{"head_dim": 64, "activation": "swiglu", "norm_eps": 1e-05, "optimizer": "soap_variant", "schedule": "wsd", "batch_tokens": [32768, 65536, 98304], "dataset": "wikipedia_en"}
Each number is 128 + 32 x the weight over its row's rms, rounded and kept within 0 to 255. Layers, rows and columns count from 0. Numbers have three digits each. The size before them is the row's rms in percent of the matrix's.

# q: layer 6 attention query, 192x192, rms 0.195, rows 0-15,64-79,128-143, columns 0-95
# k: layer 6 attention key, 64x192, rms 0.18, rows 0-15, columns 0-95
q0 059:072076125142060137107133141145136136172161168132108154151125083115133140148055143175150189120111090133096144088142163157103159082076154078114108104105088230130092159103115115138195105141103104116097180132121082098172084167102108110129139105075156181082159168115181155131129094159149112098
q64 052:085094068165140090128089142073131177164098116087163105145170143107180119042153081104119124146146091079145206171152110195178116173132134122128109112124091136084127098181127154185151158124143092139122128095093080132184084190089165115164111156120191141122141197064147098123149092179064134207
q128 070:113155138085124178126124153114162110174090196156160195152153143121103133139099099049101057166135074073191074147142181133134136074119113155119094118122060131120124101173120140138183155136076094116099108107113124122127118149135134121124122199115111133083106204125093083156125152153149114118
k0 103:198091123079123100132130114131079138066118119155168125159119180107121115123049169152121155115086131193151113101131201111140093154156083128121164107147170179125125170126179152147100104110163143185103104165163174088131150124111153134144093137138135094117163117129142115085115060150142155112
q1 076:139102107158136124118106098059101154138056128115101133083098105128138138164091139127127183109211165102098162110100099130133114098114143118105178128168106139158170149149106089068159130184080140121130158115128129133126140213108169152139105102099060115093092133087153170133182116121112132140
q65 076:116173099124079141085143096025096164165127159071067144064155169135133137119151105167125175136122129113119114085129141183114139086171093096152159085077147099131122097158100188143080106141125100145126116088080102126169139106096128124114187195204113117094108128121162144111137088132078125131
q129 089:139079112149143060104079109133063128120138160119125060141083144176127110136196116124124141112096146100119159118111133137130116201135171131137157128153134107128104142120099140120157122128076167139089124135084184153116166186074126125145176115187075104118153121097167130084141108121129085167
k1 089:068117165158105182121128144149098093102084120125157112183121190050159111101134172182132111164147127164128151090140216089159076163118099102117129079134119146137155152155154127073170066152186144155170076159101104080108131136154142103125122129073040097137181148123125107193149093161160110108
q2 082:143116148097142149135192137092151152144140116088151101109114114208107124114151113085174090083153168105123134121136111103115201100158109085198122141142110085115087095085117216153156146093131095110107123112122080137156151075098194125138103216132123149123111128110142124148135151156099134194
q66 081:153093119122183105100089145103102123094119122151133144103213112129140122072138163062127113130126163147154096157129116127124168155170148107129123136153114167138055137108164089115099178077117131103120121144140136125127142157128129118127088167167138135148130159103137159133166122075145159172
q130 089:123118126154091092105192111105145129169156072077140130092123097090109102107154149142055112086041136076129077165167131143185145142102152117163090141106106131132079093128113138136162091144101133110143154100095123150125162126086109174071077154146127120112109121142183156142137106151110184210
k2 074:144118154101131152153118123114142174113140172133079120109076168116086151125098123178139139152108145079112132180124147140106130077041195114105127111097121068136125151113110157113116142091143107156135152117128115114099050138160089119163137108140179180136073144067062150183069129130113137098
q3 100:105153130134071112171097162116117167183134154137170164137114075145173052136121140059068157158129141146114124139091100115150142123116130115168126167078162122199087136116073061110161159123128104077152137190124098092117130165084105167145133095088168185174148173093157181122156069152148113055
q67 092:137161147161113111104094126144126197121185064124147110062151085169119126148139086131110163093112142130110150215120181113108094124129142070121114160135159101172166139133137113135158102131129056101141104131117066104077157127086173134115104160101159163123115106099120160106129148122128182112
q131 102:123115152144091113071062125111168105162086185175103089136128069144122166125102137129150168128143136120063114077181084154116152064105081151086116113150161128130138141066176153120148164133096170113125168070134108154115164141090160178096098130068109144164153174065106114117119133114136101084
k3 087:095118105113215092069224139119086136138075109170159151110172152167172149173156168134137043139148077157145194105116132160130160177148099108122144105160103130093076122196116163194122129164116184128102065074083119152136133103168138106117189095080118124128114127162086132132124157128113137158
q4 088:091126081165160162110187079061174137163145150144124091113143121119133126100165099110138116112182129079111148185143072129183159107157140113193143186131115101169160101128112175148124115161102079062152102122116086152136139160100137163110149137106093191108109128103119083145183117114052120192
q68 072:113144085161145158114140087138108136088156135137129153060123129135181149182172128119159136148163137124121170143115097126121156111173065091144109120195143151187151145155164139119160118148127108135127065084077134160120127171144116115114128136156077129125099097051106138113170094072093205151
q132 105:055120069197135090102171102074110190122111076136091143124082158144121079097184103127087088091149151139066113148094105098167081086119138137114123169112124102143123162127065146154152140120060107110130171131157104154154106133063126112140120080106153159169169123087138137136160107121154103152
k4 092:107133174133117156113156118184109093169129113156125156131111053122145162172112110132101140116147165144165091150143084162132115131124156156167125111124154083125157071117160067140126169187130150121132174126045114096127179101132106143161112134150125142135062106147174168147103155178157188148
q5 098:095131122166108129094139160157113101155101082147153139168081148140121072091123110080183169153134164168156157104193114150139130172149122137145096095095144112098127134188148166145173145127113103134157124140152208142169069141152110162140089169082112117132108134095152096143080160106086138143
q69 107:124090156148150151108079151100150172063097137101177107112160100142188184194170123102119147146106151120129158173080080165145160178132130074107180089155098138138115155122145082110141135120134182066137130188082115104154133089087146161136126183118162110245174120066161129086153101156128139137
q133 088:174102181133133149115159122137113123076085157116133103140131122082121166111089096157104152116189171071079171146122089112134120137104168111161163108078114061155149144150150122066180149134153113093085141156134070133109202113109138171174102025110163123196074107125090152125100163110141101186
k5 089:109171163136086125126124088117088136167102139127043158091163209117152116083112099152124115119191115087102141158140192184151109133118178125138049115141113098123188147114091136145096167118103084122094146139062147117122137162145187148136197154128158157130165166115159113116166176150148096112
q6 089:176112110107088151139124111142146162108144141124090090088194135112150184177107155177096146084097134088118058131122152147120095138161154130090137124177117128115178134143148139096052167126149054143208099126132074074099111145119113121158138165114156080038164147116113136146108149077051146128
q70 094:131126130092147124115117121158092118125131140124137125081142078173129143120119166156149126212106134124135154115131085136140130079138109138136200076157033159115116075141106076107149049134091088122125163128114132180128162073145156158136075130111083065191174115132131135163095196091132144120
q134 105:175059099078139177101172131164186143088127084124126108149148127172159114141084131069122086128117124109160174130148136110140121175185091152113112163152147147111079103111138110124138117137109132165134106120094081143101074130120156206108151128176113171187128077180144125176129174182114109140
k6 102:119180115127135099149157124090176116131149102127150145096094141120090136168088143133154152190127056150186092173141144153070155134114162119136160151157090113158100026112153173124149125122106074124110104141255159177137092185150158107169111110127143125114129113096136121123142120172109118125
q7 093:103091126121156156090136140146150131115121137187086111126091174154143121130133083097131097166143112119084207118085146112120120105102123123084152149117117110171166213089106122051103177103111099140089128213156096155166106161085154152177039102084169100099123113101117127137126161085096146144
q71 099:123113073108086143163115122127158140110116133157159120128120085121092136188130169156144066091123176140189139090211138096131116117131093065143108098153169121130168172078121150106152114105140182132184129110146106123101171175120092127143053132122132137172141060169104162164138127123167125129
q135 094:167083107148155150121165083109139094078148186126145091161123118109063171177168129124083125152099166124124193124157147117135114114115134166164187134082170186132146121119110132076121126144097155178094164101094103160114096106159134158082119200168122139045139143168144145130170128073110164109
k7 099:140125113180103120135101127136128124121145066120131127082141171159080137118074198143131148135129184168179118107111114074059165154099138167047165128192145082050113146200147144211118134195176136159140087138204161129091132096120035150176168116140127136143112100183154174099111124175135107116
q8 093:168092109104087108097115188148115135072145128181098054105154082118092157095064133124135127144099118127108130144153133122134103118145125159109179108075108156141157151129115102161110082136094166113090093094076158140133114121152076119141148095137073113088149128109110218114139083140153153139
q72 097:111114126156123069148091119171140137107120136190104036070147114140129134139094135190140101171139160138143147172175092148138106150068135104162196128155164116115161111116106120169114115154088083111172117150124134120129096111105095127137123124164154102062173074102195119157058146109193079094
q136 094:157114131105135114160163188095147165118119122157176163142101121089113147157099145098129142175156068179183140111149142125109146154210112129066127143115054094063085117163107172080123149149163116146143090124122136157139103147150116119086153093100154098105165137124149139166163172093148142116
k8 094:106111111120210159122101142140082066138123135083154142158125130110110081095132090114134204090086150122117153099108165127154119125095104121196141084091157141136154127112137092154109122098136107189097144118110167092142152106095107180075060147158118125145098151169113087121108117161144130089
q9 102:108095138132154108162120146171119145080141147116180135096200121152123175153091167084178141142118099025094128082152106126138105154101148171091115166104115108096164124105073096132116155140119077111110123127144099117163151178093153135161095172105113135157163195110183133131145185147185099182
q73 096:132107111081081107140112127199134122102068193156140086129130089129123095059146123083111171128101203127111103105119142108111118211139149171132155138098116134149155122138164106146160125167184180109158136152194184137162139119158138153105043118110120127110140130148126130139145147124101125107
q137 080:137153126218106129105069165112160110134174158130127171125164137169087186076133135170176148078111158073198068142116120102139199143104189174161113146167101165124176144150151138183149177113135108085160105152153139169113115150109111175137129116131134112123142153114095100130119113084109178107
k9 102:120141099116114128140165117106120184108088162077131112189056156108112108095109186117107161163141148179099132109150196107136091154144108052131149111080108187167123179068138127148135161140167100181108137126096173073128147128121163160173156104165074150120140124109137167080052135115143136121
q10 108:121089107147190115190154096131143128102136114136085052123183131167132188111078103153169146132121131130116120159143169099085136170170182081072139112085178117153129155102115136106121128169121118042101096155116154139131142122135144179080163154134152101148074132117118194142189097072159163163
q74 100:113154144126122127170135108143162095144102115171107136100111078078149078142141108202121075105160148151077115122105135112152166193098176186135113126124171151174167195168169182100132145130142117062148114152182100134141119100144137085076125129141157126154124079110090126120179102116101101113
q138 091:045084122085148105074105159050104147122111087123160078108132143110130107136127117165081167079116146117161143152112140135120128089079197142177152121155196145097122097062106102159112114114140126118113200154082057101121146137112168138159139143115164112129120091106194064113101141178123201120
k10 099:114149195121159177181108154092165111150148187144105212119126114114090090137104110088180152109091070112146066181073109146110126183138096119139088157143094133154121143129155122129134123110081123085104124088009081112106126121133086113166111117162100152120176152149112105126109171096145116083
q11 102:149121131088098103121138107086114134131138139147133164122143158083175090100107109086108166129167150082103089193095072099142163162139125129180092112096126143112161092073123102222097172157119156131083170142046098137106150223107154106114125077118129178147092166123101125098138108176086133191
q75 096:117185142139194142118089173146150094147060194192161129077118119121147106082135154130118154115135115187140109158107041132123089079119091141198133128162127191127147113153128124103155061147112103092118141140096123163098154113112165194126091191186094166084101133169123163159121129113144126124
q139 091:076117135203141094149160104092104133142138163100101130130105081184165111173182067107183145114114104113192106134124065138097097149179157117090145106063077107148151126083099117166141125128175101129115138134142132117130120152130177164099157108141109143104116121124064152099138081189091122098
k11 102:174179117064071095172140130124112153133134106150165099118148140099144173064127115103170189115178099112122101075168132164145080085087099163102147160141160118161144171162132147136127138146133151063227159096122106104147151134060107151173168113141126128182103099132140103148125070141164196171
q12 105:131148099138130109164142153056118122078132151142184125129130134150123161107176164116107101154081131055149175201135142150111106090116098117147129144172160103102116099177114108143165125076142126121179119132105150099097099080077118129107087180151108058138123130070144054059164143164190124118
q76 105:124168125163122148158178124130126145113165176134143087097130156116183163104074089166114170154093145175121125116104111107105146063161147100078170106121120115123108142159122130106128159214183140138162147114118094168131078091127081108141223121105104120149108109182095094098146092144125094104
q140 107:129135100149115192136153130070153121077128082158159101149140149137105091157112129072175117175148106149162106104184189092160171127104086128111166156156138131184137130133132163120214128096195093066030129100128173124138124117086139110099134083126144109157120142115074094164118092156172074151
k12 101:155090135150117118170136123093125125146147096080096092141070140123143138133170110170066152137156094134121157114116095146137122093176094195108095119068145138149116152110137107205043127095122153155161184133183150129108141150129182162184166123093137193089126179166162149105147167118057128142
q13 093:123126160143116104117129172147132124127073131088145163125150160136173096198093087154144137117092138123120148131071115178119195072085149158142120109122124150129118117146120139136076114138131142134111074125113138133148078139211139115132114120138223083114143119093123071111083123138192120106
q77 097:087068124092101138097124090112206111143161156126094111140184115147134096127094131072101134098140098163119149137095161170133107125089130047141122154125056110031157145199126125077119120111145170150188139136116102124152170150109140118094164122166136121123102134123124128129137132141121151114
q141 093:091099151148083141161117130130191079117122085192122127119141155185068089127140136124112173164106116142138117119073097030162110115117098109097107121129149118092145112145137138130103085117094121157096138169111152122100144130148108115112141151166185075147158159178117140150082095164190110190
k13 123:104151099110133147053151138146104166142163113144066181117125126145146126151163108120109127115143150074158117139151055134136095127097163094126102140089123077137149088123095100044151176123100093056156196110039099147182153109122122103086162085119170193114097116098132128181137140078134117118
q14 113:076141116112135157181145181068179087133148097154197100073154144179090154117099073153188092134149097130112087145116124109104143119077127125107116104127048103117097151127131168128192141128159183115090079133110106114104104101143095141092164136128152177126088120112108112125168116136072094243
q78 107:132110155167110146142081097028070160149123144149133129157104122155166085147127120135167100089127091148118113167129113099146104169119108150126120139136144140157111139150175149148158158122095115155083164090105068048134106111165116095147113115074147161129056118106175104110129080095173111206
q142 101:125141124146082165130107182098175092135107172138156160153076133088111204138133170183132124091166114117099105169156101116090108170097163090143119086174112116118101113138153134123157142137087143088124157115170076133150090056074133123133098162108128096096079147106134153123176155157130099060
k14 102:163101162148110179085109103161115108146099113099096130183158100082131065139119174139127112162143146138113118134124150151097096136173116134087126108186151092092090153188131101115089106144209100127112097175123141166105092108200160090159156129100140107201146116165161073121077082152129089105
q15 100:082109138148102157155129142163129112160115155091184087159145173110116116123136112152147129064144126157142161111076152106134123123138101113158111135109124130160224148175195100154114128128103103102153133129138136097161079124118153128145102099119216072173102163116094055117097108127094144106
q79 106:117164057151135093119126186120126131085149159101068179117155087124134173175087161084144109141112100149152117127189122132175095158186121183110156149129141081194086150143093125153127125116129133125140101134139165087146216157148122129116141107157116164104152187123156166167050119068116189156
q143 101:062128125162152108141117117123137123104101099183184135124144152101071136133154119149112080144138101126099136130102060109096157144167130214062143117164114128123141177169116063189151075115118100144072186143145175111142147048128115102115120120062142117100137188125163119119142128105124138102
k15 106:143109132080132116116101112153141148135152138113068133133089130127143129149153162119161169061159124142116111147107108081067059103099126126148098185112137158146103126093122104180073150119134139185167122089136112238124123134143139151098140165144057172112110140118136146139140123141123162174